{
  "intermediate_size": 192,
  "norm_eps": 1e-06,
  "rope_fraction": 1.0,
  "parallel_block": false,
  "init_std_qkv": 0.0425,
  "lr_head": 0.00779,
  "warmup_steps": 462,
  "decay_shape": "linear",
  "final_lr_fraction": 0.1,
  "doc_mask": true
}
Each number is 50 + 15 x the weight over the matrix's rms, rounded and kept within 0 to 99. Layers, rows and columns count from 0.

# down: layer 2 MLP down (transposed), 192x64, rms 0.274, rows 128-162, columns 0-63
# gate: layer 2 MLP gate, 192x64, rms 0.267, rows 129-163, columns 0-63
# up: layer 2 MLP up, 192x64, rms 0.275, rows 129-163, columns 0-63
down128:34 50 57 58 63 40 42 48 66 60 51 44 64 10 34 75 57 53 27 49 69 38 45 84 38 65 88 57 65 80 61 82 49 27 41 64 28 22 46 70 52 85 69 39 45 45 49 44 69 59 55 52 55 54 74 46 49 21 77 52 42 25 54 30
gate129:31 24 22 56 57 43 84 63 62 65 75 40 46 52 61 74 64 62 30 40 57 55 12 56 35 59 52 71 92 44 51 29 40 28 45 85 54 50 13 52 49 41 71 43 69 47 54 50 31 53 29 30 66 33 65 41 62 26 46 51 50 31 40 73
up129:53 50 61 25 30 51 50 25 63 81 57 36 37 56 72 72 48 54 41 55 75 63 32 33 52 42 66 74 54 32 40 29 29 52 66 38 58 55 69 91 42 22 51 13 54 69 68 75 42 22 24 57 63 41 53 65 80 58 60 34 56 41 24 72
down129:41 21 09 86 28 67 40 56 57 49 62 68 82 84 54 48 51 62 59 46 46 71 58 48 31 69 71 36 58 52 55 73 99 37 34 50 37 41 21 35 38 33 63 59 45 72 32 32 35 76 54 47 47 47 49 55 47 50 40 47 42 29 65 25
gate130:47 63 45 33 58 33 54 41 33 66 38 51 83 58 42 60 28 60 63 38 41 36 57 40 39 40 32 33 47 42 49 51 42 54 39 55 33 50 28 48 51 62 34 29 58 37 46 56 36 71 25 39 59 56 57 78 40 20 47 44 47 49 38 65
up130:48 35 26 52 66 72 52 70 51 48 70 47 72 75 49 64 62 51 69 40 62 45 74 77 27 25 49 28 70 62 59 65 51 34 42 51 44 50 48 57 66 68 80 39 39 61 74 62 32 54 70 31 16 59 90 40 56 35 36 52 82 87 46 69
down130:46 49 30 51 37 60 56 22 72 68 37 64 39 40 32 52 35 80 53 44 71 35 41 31 17 24 69 41 68 34 33 48 50 42 63 57 40 55 45 53 74 61 62 39 75 92 53 35 29 26 49 97 60 42 53 78 69 65 45 60 28 46 62 45
gate131:23 68 48 66 68 35 52 57 47 35 64 57 61 66 12 32 49 59 54 31 65 42 31 46 40 40 27 40 75 41 56 52 46 45 57 62 50 59 35 76 54 50 61 63 31 86 28 43 57 72 54 31 32 47 41 53 23 47 55 59 42 27 58 48
up131:29 52 55 64 55 66 63 65 51 73 58 60 55 45 60 64 43 45 60 56 61 60 43 41 50 56 47 91 69 64 55 61 46 56 48 50 68 65 52 65 60 61 65 49 38 61 45 56 82 55 57 61 59 30 31 36 52 56 71 36 29 66 43 49
down131:49 66 25 53 35 39 62 45 57 58 42 56 27 59 50 51 55 64 46 34 53 54 48 57 71 36 63 50 58 69 43 70 53 47 69 17 45 46 52 42 37 62 57 72 53 04 54 41 30 50 55 58 60 47 42 65 50 60 23 45 43 34 39 38
gate132:47 52 38 46 62 35 67 59 37 53 60 43 82 60 48 51 72 67 38 49 41 51 47 49 36 55 66 47 70 59 52 65 48 59 55 83 50 35 52 66 47 46 59 52 40 44 20 36 47 26 23 28 45 74 52 57 72 49 45 56 24 45 42 57
up132:42 54 79 39 42 50 65 19 56 25 34 37 44 43 58 47 60 68 65 33 41 36 68 41 48 55 69 42 32 21 39 61 58 34 55 48 56 36 73 59 55 39 38 82 59 09 51 60 36 66 34 46 52 32 43 60 50 52 63 50 46 93 47 45
down132:62 63 53 60 77 43 38 73 42 82 74 50 70 45 64 60 66 63 49 56 37 48 74 60 43 63 25 33 45 42 65 49 43 79 68 38 57 52 57 49 57 75 62 52 44 38 39 39 74 47 35 72 66 63 60 48 77 37 44 88 41 35 79 54
gate133:49 47 30 62 43 51 66 76 35 23 37 48 55 59 16 57 66 70 45 31 55 46 41 53 65 59 53 45 59 49 40 47 39 55 46 62 52 39 32 58 67 63 51 53 49 36 44 28 45 50 54 41 66 58 55 56 40 48 45 46 29 71 62 67
up133:75 57 65 56 40 41 56 58 54 45 20 35 39 47 35 70 69 57 42 50 77 55 20 26 49 49 47 80 50 41 36 59 36 52 51 48 49 50 54 47 52 57 56 43 50 31 41 65 70 56 30 43 44 60 37 54 39 30 66 52 56 48 83 33
down133:34 08 46 30 80 27 61 76 33 53 75 53 37 40 37 80 42 49 62 36 28 60 52 75 50 41 63 43 39 41 42 44 38 36 49 48 39 46 40 50 56 52 53 71 37 48 41 41 40 59 52 30 71 50 30 53 41 42 40 53 38 37 36 52
gate134:65 75 42 50 45 32 67 80 42 34 50 44 61 64 21 61 68 38 58 35 13 33 33 45 73 34 48 56 42 43 46 36 46 50 49 73 35 25 41 52 63 44 74 32 52 40 55 48 50 46 31 45 52 67 53 46 37 70 59 24 28 64 60 34
up134:25 59 53 37 37 48 58 52 82 77 75 48 49 87 77 36 47 72 43 52 68 56 73 52 43 58 46 59 47 45 53 57 16 71 43 42 56 50 39 54 34 66 42 46 30 62 46 36 47 73 46 38 53 42 52 13 48 49 76 45 58 45 28 46
down134:57 47 32 36 34 75 49 64 47 50 73 57 77 15 55 51 55 68 63 53 64 41 56 58 26 55 46 24 39 33 34 40 74 43 52 48 55 63 66 64 58 66 23 44 51 68 24 63 74 29 61 67 67 46 26 46 54 64 30 54 46 54 33 58
gate135:49 42 29 55 70 48 36 59 47 51 31 35 26 72 35 28 37 56 16 42 29 56 43 50 36 49 45 81 70 22 36 36 48 46 17 74 37 45 30 67 48 76 47 37 57 68 57 52 33 41 31 36 46 59 27 45 30 67 32 51 03 34 56 64
up135:49 59 66 44 57 37 46 48 20 21 39 46 35 62 77 59 67 45 66 52 46 59 74 68 80 27 44 28 49 69 68 57 53 35 86 62 57 13 58 39 42 51 57 58 55 48 62 45 60 47 58 44 32 70 51 66 50 47 65 40 59 56 64 20
down135:32 76 37 50 43 68 53 61 46 46 39 53 65 43 61 53 60 45 72 53 47 57 29 59 44 81 00 47 47 29 47 35 53 79 41 40 60 60 46 39 28 36 24 23 58 19 61 44 32 54 28 45 46 53 42 42 52 60 70 55 82 59 33 51
gate136:92 70 39 40 64 38 58 49 56 50 37 56 39 52 26 41 60 16 47 58 70 49 45 71 35 58 52 80 25 76 32 47 45 46 42 75 44 44 54 64 86 26 48 66 54 59 30 49 36 32 54 40 58 74 44 91 41 58 07 39 08 20 65 46
up136:42 39 31 53 31 50 59 36 33 44 48 73 55 46 57 29 60 41 53 56 64 63 37 52 57 76 64 76 39 64 42 55 36 44 51 73 57 53 70 52 43 51 40 63 49 16 13 37 12 46 49 60 65 58 63 82 25 53 52 60 08 55 65 60
down136:40 80 25 45 54 43 47 58 60 28 35 53 51 47 39 36 39 67 29 32 56 51 71 64 64 51 70 34 73 64 37 50 10 32 73 28 44 57 41 71 83 67 45 31 35 47 42 39 27 53 63 54 69 63 75 66 64 55 43 61 39 28 89 28
gate137:54 37 30 51 41 41 65 50 54 64 45 12 46 47 35 34 46 68 60 41 70 33 39 36 36 51 36 63 40 53 37 42 51 61 09 61 34 59 49 49 59 81 67 78 32 40 50 35 64 56 38 44 49 43 19 50 42 59 47 43 42 52 24 56
up137:53 84 51 57 40 67 37 53 42 39 59 22 80 64 30 36 77 45 26 56 40 55 57 59 68 24 57 41 56 62 54 40 53 66 64 64 79 41 58 74 41 45 73 67 64 69 39 50 54 39 70 47 39 73 54 57 45 48 54 49 54 31 42 15
down137:63 54 68 36 71 34 26 70 57 42 26 63 48 48 60 88 36 77 67 52 53 42 57 65 41 45 35 42 53 37 64 56 63 49 91 62 42 59 40 76 49 44 60 49 54 52 42 42 67 36 35 88 66 42 55 66 24 47 66 43 54 43 26 61
gate138:63 58 37 48 68 41 58 42 57 47 61 42 71 32 31 53 51 37 20 72 33 48 51 40 57 41 45 20 81 67 59 51 33 54 30 68 46 61 46 65 63 47 57 33 70 50 33 33 75 57 50 39 65 56 39 55 57 55 67 41 59 71 48 72
up138:60 53 44 36 74 57 37 18 41 58 45 61 62 48 45 44 27 20 45 63 36 35 32 41 30 58 47 37 65 41 39 64 52 52 49 51 45 46 42 34 65 31 19 13 45 53 83 33 42 46 30 67 82 66 50 64 62 49 38 50 66 38 56 71
down138:39 58 45 64 43 47 47 53 66 47 42 58 73 46 60 54 51 36 70 80 42 64 57 55 39 31 64 65 70 56 69 59 16 58 39 57 29 64 51 36 23 66 63 49 48 56 68 43 66 48 61 57 21 50 44 15 46 57 75 58 76 47 29 57
gate139:62 67 29 40 59 51 67 70 65 56 61 52 15 52 41 71 68 64 67 54 55 37 37 48 56 40 27 32 52 47 57 42 28 66 55 81 43 54 40 68 32 62 62 66 60 49 23 19 70 38 72 59 49 53 50 66 50 32 44 41 35 32 40 48
up139:31 33 37 56 80 28 71 82 59 54 89 66 49 65 49 64 53 20 79 56 50 49 64 69 42 16 58 39 39 43 55 66 57 52 69 41 67 41 25 49 41 43 82 49 80 58 51 36 60 79 71 62 74 05 28 38 55 66 46 85 62 46 19 88
down139:43 58 56 50 26 59 51 12 70 65 40 54 45 60 56 50 65 46 65 41 59 63 72 55 83 64 00 48 36 65 05 47 50 81 72 39 55 58 86 34 27 39 49 40 18 54 50 48 64 87 76 46 35 46 76 42 35 32 35 79 74 45 88 49
gate140:35 38 37 34 46 35 47 45 53 61 43 34 63 49 46 52 50 79 45 64 38 32 42 25 46 38 59 70 50 70 62 49 46 84 35 73 37 47 33 73 59 65 56 62 53 37 70 24 15 52 54 47 48 63 42 56 45 62 40 44 20 47 24 31
up140:69 51 71 62 57 59 27 69 46 38 29 47 24 58 61 47 88 54 52 33 47 57 65 61 49 53 46 50 38 67 57 61 65 39 43 65 43 26 42 56 63 59 34 73 58 54 51 49 90 37 22 58 42 55 51 53 51 40 48 36 51 85 38 44
down140:59 25 63 61 47 59 47 39 51 53 64 40 56 47 69 63 48 62 46 38 57 59 42 58 45 54 00 70 58 33 67 65 47 43 63 71 22 55 57 63 34 59 70 61 43 27 46 47 48 42 66 61 56 31 50 38 49 60 57 25 46 56 18 33
gate141:42 64 29 75 54 34 73 69 24 77 54 29 60 76 46 66 69 33 60 76 01 22 47 56 45 59 30 50 46 55 15 58 55 60 30 79 28 59 39 55 54 52 49 53 38 69 47 38 82 45 48 67 41 59 34 60 50 36 66 70 59 46 43 42
up141:29 55 59 46 46 34 46 63 50 60 53 65 53 60 33 41 53 62 50 69 50 83 61 50 55 42 58 76 49 40 50 36 50 60 74 53 42 28 43 48 22 75 34 50 67 46 36 70 00 33 69 59 54 66 61 57 56 69 86 49 15 78 66 74
down141:42 69 36 38 52 55 45 35 42 75 80 74 47 70 36 42 78 46 63 91 30 52 28 54 62 68 27 30 31 80 58 63 76 62 51 52 55 48 68 58 32 48 47 47 30 23 59 70 52 37 69 39 45 20 30 44 47 50 56 67 31 42 45 32
gate142:39 52 44 72 31 44 60 44 33 63 44 23 56 41 65 40 40 38 31 46 43 46 13 52 52 57 50 51 50 37 47 34 50 28 31 72 25 37 66 44 52 73 52 34 54 42 59 44 58 14 25 12 38 54 36 60 38 40 43 73 35 29 54 50
up142:55 54 52 50 33 79 94 41 45 53 33 50 54 27 55 70 39 66 34 46 37 49 16 47 73 65 56 59 64 61 29 36 24 43 48 39 68 53 75 43 36 67 29 54 52 35 46 55 69 15 30 41 52 32 66 44 62 66 49 46 20 57 42 68
down142:40 58 29 46 69 31 68 15 42 41 76 51 67 28 52 75 47 60 69 40 61 49 71 92 39 62 49 54 55 39 71 67 76 89 65 46 17 55 35 45 39 61 80 55 16 38 44 48 24 53 52 56 62 38 61 47 51 58 44 45 65 50 51 40
gate143:61 66 30 93 68 31 65 61 80 60 35 52 67 32 52 85 41 54 29 55 35 49 13 59 49 49 43 61 70 49 32 23 38 63 38 68 53 77 56 70 50 69 60 62 36 71 38 52 79 43 71 23 50 62 44 57 56 40 37 45 57 28 65 48
up143:49 45 46 57 22 37 52 56 48 48 52 39 63 60 50 44 32 56 49 58 55 47 22 61 55 64 29 33 26 66 37 00 35 67 54 38 73 34 57 31 22 54 62 39 64 43 66 60 51 15 45 42 50 50 48 39 64 42 42 35 63 54 44 45
down143:44 53 56 48 53 54 63 34 45 31 45 53 37 47 61 32 68 63 69 43 28 42 63 21 61 44 59 41 65 60 60 58 22 70 57 50 30 46 59 24 31 42 56 52 33 32 25 60 27 70 38 46 65 45 57 34 44 44 77 85 55 71 59 62
gate144:45 45 36 53 67 87 36 36 27 56 47 42 54 63 56 29 57 74 45 51 53 49 58 55 39 64 28 37 66 24 63 48 39 49 44 64 66 42 51 70 45 64 37 21 33 46 77 29 52 56 29 59 69 45 74 49 52 37 65 47 58 73 42 81
up144:52 51 85 46 44 51 72 51 79 54 29 63 52 51 40 29 53 42 30 49 66 48 43 32 69 52 48 44 20 40 27 45 73 48 78 46 42 53 38 47 57 32 62 54 50 48 41 50 31 55 51 46 48 66 32 46 70 54 21 42 57 36 41 42
down144:31 43 72 54 46 68 53 72 47 60 61 67 49 41 52 64 53 53 33 34 67 55 55 18 79 59 38 52 19 99 49 53 71 71 39 62 50 56 51 45 51 29 53 45 54 34 54 41 64 32 51 48 48 52 71 44 40 56 51 61 31 62 68 20
gate145:64 23 10 40 45 41 68 56 41 76 52 29 65 46 46 76 44 40 65 37 46 33 51 75 59 37 38 66 93 37 45 21 28 33 13 81 47 40 34 50 52 87 52 62 28 51 57 63 39 24 61 67 81 62 57 29 35 45 54 42 54 54 48 56
up145:49 59 36 40 43 43 49 00 39 32 45 50 87 52 25 44 47 25 32 24 66 56 47 55 57 57 46 48 43 59 46 26 60 39 36 50 66 50 31 36 52 58 39 36 30 55 24 42 42 25 45 66 44 24 59 38 63 46 74 69 93 31 65 75
down145:49 48 47 22 29 59 47 48 45 55 31 36 59 33 49 49 10 43 36 33 49 25 91 42 89 60 38 57 43 44 41 52 59 37 53 55 66 71 58 58 75 75 71 18 62 45 58 60 36 51 76 55 73 31 35 54 35 36 77 64 64 48 52 60
gate146:52 65 50 44 48 38 36 13 52 54 69 17 68 46 65 51 34 49 64 59 51 39 53 71 45 65 40 57 50 51 90 64 25 66 57 67 50 64 64 50 61 61 56 47 38 48 48 39 47 24 58 44 39 51 41 67 64 65 64 19 65 27 31 74
up146:61 75 59 54 54 26 64 36 67 48 54 45 78 65 66 16 19 36 68 55 53 49 45 53 65 62 61 34 48 51 63 57 47 70 39 53 23 37 67 25 21 78 60 45 49 68 45 89 63 61 67 26 57 77 73 53 49 49 61 35 54 45 51 74
down146:30 67 25 70 50 56 40 66 39 66 50 40 57 33 37 55 45 55 37 46 73 38 37 52 21 61 61 33 66 49 46 43 54 64 41 19 53 82 60 44 52 52 67 56 33 33 54 47 36 27 35 44 45 40 53 59 99 46 54 68 44 81 47 64
gate147:74 37 31 27 88 58 55 37 70 46 49 64 60 72 45 72 59 36 39 61 48 45 23 51 58 33 26 46 53 80 61 54 29 19 00 70 38 48 43 64 72 26 65 72 52 44 71 40 53 41 32 52 51 56 45 35 62 52 43 27 56 69 38 84
up147:49 40 44 67 66 71 67 64 78 42 66 60 56 70 39 48 27 76 39 51 22 62 36 48 40 47 34 37 82 58 38 46 42 49 60 44 69 70 54 47 49 52 47 78 63 71 49 52 53 44 70 36 50 42 14 40 47 64 39 54 49 42 33 63
down147:50 55 55 21 47 57 52 42 46 30 61 52 51 64 62 37 39 43 55 35 41 62 34 65 56 38 63 51 35 32 62 14 61 42 43 26 45 63 47 72 46 58 57 52 16 51 32 38 38 53 42 49 72 53 73 55 59 43 40 79 51 47 77 39
gate148:63 49 29 58 71 44 66 42 84 61 46 56 41 79 37 26 63 51 54 47 49 49 32 63 45 41 18 43 48 37 35 45 38 30 22 67 31 29 57 38 74 52 41 28 77 48 54 55 17 43 00 30 50 85 64 30 39 56 42 47 59 58 29 79
up148:56 34 63 68 50 75 44 52 60 64 52 67 38 57 56 32 48 63 24 63 44 40 42 35 41 72 28 49 76 48 58 57 39 52 58 57 41 41 59 15 38 44 45 35 66 13 38 84 63 57 18 62 46 51 99 58 55 49 62 37 32 75 46 75
down148:18 48 66 35 41 54 57 61 55 55 78 69 44 45 65 62 31 74 42 56 46 26 49 73 70 61 71 32 87 47 42 28 40 21 81 18 52 37 57 43 39 67 53 48 46 45 35 27 54 66 63 25 53 65 73 63 48 54 31 50 57 24 52 34
gate149:71 71 44 61 54 54 62 41 26 40 55 66 67 23 37 63 51 50 32 64 03 44 34 58 32 38 41 49 57 62 45 50 41 45 40 50 50 44 41 50 63 40 33 30 61 46 50 23 54 32 45 57 55 66 56 89 30 65 31 16 48 55 60 30
up149:49 29 23 48 41 47 42 40 58 25 27 33 65 46 42 47 46 79 46 32 35 43 56 27 63 40 70 48 71 35 72 47 38 43 61 65 49 57 54 25 24 41 29 56 40 51 60 64 47 48 43 60 80 60 73 49 48 70 66 23 49 52 41 83
down149:34 48 48 68 50 76 78 61 48 46 44 43 61 49 66 47 59 26 52 60 60 52 66 50 35 51 62 47 53 82 61 62 31 68 54 42 71 57 44 25 60 04 41 71 27 53 44 40 65 61 34 30 36 52 47 44 55 77 25 53 54 41 27 37
gate150:65 51 43 64 51 42 62 54 70 65 46 43 55 29 62 45 75 32 29 52 38 46 65 54 59 48 45 36 85 53 82 50 58 59 26 58 50 52 44 51 52 66 55 41 52 66 55 43 53 60 45 36 59 45 70 66 46 50 58 66 59 59 52 54
up150:68 49 31 79 48 38 51 50 42 31 72 60 58 45 46 43 46 43 53 73 51 45 40 30 59 51 69 98 34 40 28 66 48 54 73 55 38 54 64 51 85 47 41 67 50 56 56 48 69 24 72 44 44 25 39 41 61 51 66 19 36 72 35 62
down150:56 72 61 57 54 64 41 51 67 54 52 61 28 66 32 43 57 60 71 35 28 13 60 69 38 53 17 47 55 53 84 32 52 52 47 28 36 50 37 69 70 33 70 30 63 55 62 46 28 57 57 60 40 64 59 49 48 58 24 73 41 79 76 60
gate151:67 65 30 39 41 44 96 19 49 38 54 52 58 29 72 41 47 25 51 32 07 66 32 48 40 43 20 30 95 66 69 23 46 30 24 76 53 46 43 62 42 55 46 25 31 32 60 44 48 60 25 25 53 43 51 53 38 56 21 45 60 72 25 66
up151:24 75 45 40 73 53 63 43 06 16 36 33 78 60 19 40 18 42 65 68 36 63 64 40 81 15 67 52 76 64 42 46 70 64 59 55 50 12 45 55 58 63 32 49 34 33 70 45 36 42 47 19 22 99 63 53 58 78 66 73 45 39 58 53
down151:54 39 72 35 09 35 44 65 21 75 44 43 86 28 38 63 79 70 59 68 77 56 40 38 22 70 51 54 18 33 49 34 29 45 92 31 51 78 42 74 39 66 35 46 20 60 46 29 59 35 56 55 44 38 46 69 06 44 51 30 19 67 31 56
gate152:35 60 50 42 35 56 62 56 40 58 57 40 51 61 52 65 62 32 24 54 36 57 59 45 69 51 41 57 62 34 85 31 48 49 47 79 52 36 60 70 34 42 65 52 81 43 37 45 29 16 61 45 40 61 54 65 56 60 45 43 22 67 66 55
up152:29 44 19 71 41 22 64 22 28 77 99 31 65 55 64 50 71 89 27 60 45 23 90 52 24 73 47 95 86 27 48 50 48 30 53 56 42 70 44 38 44 74 38 28 38 39 53 30 07 32 81 42 37 30 65 56 64 73 79 03 52 41 73 71
down152:81 44 43 49 50 46 56 41 64 33 42 71 33 60 70 72 36 23 52 12 64 34 23 60 87 53 74 55 63 72 58 44 50 41 23 63 38 26 50 56 27 40 20 19 46 34 22 74 68 70 91 50 92 57 61 71 79 38 29 84 77 29 62 63
gate153:41 30 32 64 48 44 56 33 41 70 81 29 70 49 36 33 57 31 37 23 48 48 44 38 59 61 59 67 76 36 62 40 62 40 41 75 51 68 47 30 55 63 61 49 71 79 06 42 67 32 37 48 51 68 50 55 43 53 50 74 46 51 54 49
up153:65 73 48 34 48 50 40 34 33 52 41 42 49 43 64 53 69 50 39 44 53 50 67 66 48 36 73 25 47 55 48 65 63 40 61 67 57 51 51 28 23 38 52 49 49 93 52 25 52 55 57 76 49 21 65 54 61 59 62 72 55 61 45 46
down153:49 38 29 58 50 36 77 37 79 60 47 74 48 62 35 50 57 43 35 68 56 66 37 71 41 64 59 49 61 64 47 35 27 42 53 17 71 46 47 54 50 55 47 83 55 54 17 54 29 56 35 33 67 69 51 44 30 37 67 51 60 46 27 57
gate154:47 68 37 44 63 07 42 46 63 68 55 50 60 60 68 64 43 75 60 55 47 53 59 40 63 53 36 44 53 61 50 42 27 62 67 71 57 37 36 55 37 76 41 30 60 56 30 52 05 53 43 41 62 58 54 71 50 43 38 67 24 35 36 57
up154:48 53 39 41 62 05 41 65 46 57 53 47 55 69 85 55 73 47 41 69 37 34 50 67 23 74 71 30 73 44 44 26 47 45 24 47 51 56 48 29 60 64 32 48 30 64 67 40 68 68 65 64 37 11 48 65 47 33 79 54 91 21 34 70
down154:61 57 61 57 30 85 70 52 51 69 53 38 22 31 44 73 41 44 39 60 59 46 24 60 63 42 42 79 60 44 86 71 46 54 50 23 46 35 39 35 47 63 34 36 54 58 40 45 48 06 44 37 59 20 38 11 83 66 71 51 22 51 76 38
gate155:44 49 49 48 51 69 64 47 39 49 48 35 33 43 63 45 40 43 56 42 47 22 39 36 16 65 59 37 50 76 61 42 30 69 62 73 39 46 00 72 32 56 53 68 48 31 48 46 34 54 57 58 36 54 45 44 57 23 19 41 23 46 54 59
up155:56 21 53 62 39 83 71 70 48 84 43 62 30 42 52 40 50 58 67 44 39 59 40 52 47 63 51 32 74 49 20 41 66 41 35 59 54 49 15 50 50 31 27 46 49 39 62 34 45 60 75 70 46 31 54 58 52 44 46 36 48 56 34 52
down155:39 76 41 57 68 35 28 30 27 56 61 56 70 37 56 57 53 49 28 78 34 54 38 50 46 37 43 73 68 48 68 42 34 46 50 11 69 46 61 31 60 60 60 47 64 67 47 46 45 38 31 26 50 42 61 52 24 40 48 54 61 40 72 51
gate156:33 65 27 48 36 31 64 53 50 25 62 28 73 33 59 91 45 73 31 50 36 24 33 66 39 63 45 87 38 56 56 49 51 68 31 53 48 63 43 73 72 49 61 32 44 60 56 34 47 41 41 35 54 67 51 41 76 30 16 40 46 30 50 44
up156:44 53 59 56 56 42 86 56 58 21 29 19 50 51 31 48 40 58 24 09 52 66 36 30 63 42 28 61 55 43 72 27 64 51 23 44 29 32 28 45 38 77 66 60 47 56 49 50 47 42 67 42 36 52 42 45 48 60 39 42 41 58 68 39
down156:42 41 54 68 41 58 49 39 53 69 53 80 47 23 54 54 45 37 72 68 58 52 46 62 75 56 46 57 37 69 09 46 52 26 43 53 52 79 64 53 36 44 57 52 40 39 64 39 34 46 81 31 53 49 68 38 25 55 60 37 43 67 27 47
gate157:43 56 53 52 25 43 60 40 51 58 55 32 35 45 53 61 64 60 43 64 73 70 54 58 54 76 43 53 69 55 31 46 54 59 58 73 41 36 36 76 43 57 38 22 38 34 62 62 37 25 42 44 55 69 88 61 41 70 33 57 42 45 28 58
up157:79 53 37 57 70 51 38 27 67 69 53 72 84 47 46 64 39 44 42 97 61 61 49 51 57 47 36 38 74 64 22 33 41 75 37 37 44 30 58 44 61 33 40 60 74 49 49 21 29 34 62 49 69 26 66 39 41 72 71 26 14 46 41 44
down157:31 59 34 48 52 45 58 40 61 49 56 55 69 78 37 76 30 85 49 45 57 45 64 51 51 21 75 49 47 50 31 56 45 28 48 88 35 70 48 55 35 30 43 80 20 55 71 77 54 71 61 45 33 40 31 65 75 38 27 18 67 70 31 42
gate158:49 63 47 61 45 53 58 44 52 40 68 48 37 48 48 56 74 41 56 47 43 31 49 53 47 43 70 30 63 55 65 48 63 50 31 91 46 44 21 78 52 39 60 46 68 44 34 34 19 30 48 64 36 58 46 56 52 51 42 36 47 65 45 72
up158:39 32 62 72 55 69 52 61 51 20 28 55 28 46 53 40 65 73 49 75 43 42 45 47 47 51 25 61 49 63 22 61 42 31 83 72 59 51 30 29 59 59 39 49 62 48 58 60 41 73 30 44 45 54 42 43 35 39 50 52 48 73 48 53
down158:46 52 68 40 72 46 37 54 50 76 37 55 55 55 46 66 65 42 42 53 37 56 62 45 64 49 00 63 42 45 54 43 69 58 56 49 52 59 74 42 48 40 56 30 67 52 78 23 50 33 38 58 76 47 56 47 23 44 52 58 66 67 45 37
gate159:56 59 23 49 50 29 99 56 63 41 56 54 51 47 29 63 69 56 52 30 42 56 33 46 47 37 33 49 63 41 69 13 41 43 41 79 33 64 27 40 66 90 74 31 61 60 32 43 45 58 31 29 29 58 76 63 46 47 31 57 57 56 39 39
up159:63 20 15 26 13 56 65 12 36 86 62 41 73 26 72 81 66 70 24 54 63 41 46 58 38 69 42 68 60 32 49 30 00 59 00 37 23 91 51 46 69 44 31 37 19 18 50 65 56 56 00 45 94 18 92 47 65 46 51 22 29 61 08 55
down159:66 99 43 65 70 19 76 19 26 57 60 57 50 28 45 74 37 56 52 27 49 21 77 80 41 37 99 69 71 43 73 77 31 49 78 37 40 35 69 57 42 57 61 43 23 45 70 36 56 36 66 60 62 30 37 99 89 35 21 39 76 52 30 36
gate160:42 56 00 38 50 39 76 37 51 53 32 46 61 42 38 34 41 39 58 77 41 63 13 60 38 35 52 70 60 54 42 40 48 37 09 61 24 54 44 48 74 67 54 40 35 67 65 31 64 36 51 10 65 41 54 64 63 57 32 85 28 39 40 53
up160:26 49 60 41 63 27 56 36 35 60 52 53 50 60 40 20 46 50 30 24 61 52 52 47 43 61 38 64 67 49 49 55 33 55 04 49 43 47 36 28 54 54 43 45 21 38 48 74 65 76 50 41 48 40 69 49 36 18 57 41 35 56 61 63
down160:41 49 53 50 52 62 79 49 40 50 42 41 51 35 67 39 53 52 62 45 51 67 33 71 10 40 44 44 50 56 58 42 70 62 46 88 70 51 56 49 41 12 49 35 46 57 54 28 84 66 54 35 53 39 27 49 47 27 54 63 73 30 07 58
gate161:72 46 18 65 45 39 85 67 69 48 31 48 50 32 29 82 31 63 42 72 06 41 08 41 35 59 41 43 79 49 46 65 25 82 52 68 44 70 30 62 76 62 72 54 45 33 48 39 68 82 40 39 69 34 45 57 31 52 32 49 31 37 33 36
up161:44 67 71 58 82 52 37 52 77 67 53 81 37 73 87 55 74 60 46 81 76 42 41 66 39 64 58 52 48 40 37 31 65 51 61 55 49 22 40 43 55 09 41 12 38 63 77 60 47 63 35 52 76 61 60 50 54 49 16 34 67 43 52 60
down161:58 30 63 59 56 62 71 57 51 49 46 38 65 48 33 29 26 60 52 45 61 46 50 53 87 48 34 38 63 55 39 93 56 82 54 90 62 63 51 41 55 70 40 34 75 28 43 56 69 81 50 44 87 20 67 42 47 19 65 52 52 71 47 54
gate162:36 71 23 34 70 41 49 44 42 45 78 61 39 33 44 90 38 72 62 60 69 63 65 36 59 43 21 85 42 59 22 40 34 40 72 64 49 60 67 68 56 69 38 40 43 54 50 47 36 26 31 76 40 54 41 39 60 47 51 58 34 57 32 59
up162:53 44 71 65 59 55 59 65 64 15 26 41 43 36 38 44 57 47 49 45 49 67 27 43 43 45 49 52 59 59 19 49 64 75 53 36 38 28 52 48 51 55 43 67 44 58 60 39 78 42 49 46 57 61 23 51 44 40 39 32 67 48 53 30
down162:29 46 55 22 44 37 51 36 59 55 52 45 25 49 54 55 46 48 58 75 45 50 38 90 51 46 56 58 56 57 30 28 55 37 43 33 65 54 50 81 41 48 23 49 57 45 53 69 64 55 58 35 24 65 32 35 70 44 31 44 72 58 30 52
gate163:99 50 48 46 52 62 43 29 49 26 29 50 75 45 58 51 36 44 46 40 08 53 66 42 08 37 34 30 71 07 42 51 11 32 45 79 33 56 39 73 79 53 34 44 35 60 55 56 21 55 29 19 53 64 44 47 39 71 31 32 34 74 46 79
up163:68 57 30 40 63 30 22 84 43 53 74 53 22 83 72 53 88 39 58 70 29 62 57 69 58 72 56 50 53 55 23 59 43 34 43 47 43 26 60 43 35 37 53 16 60 55 60 45 73 37 50 35 38 57 52 22 49 43 60 51 48 31 59 56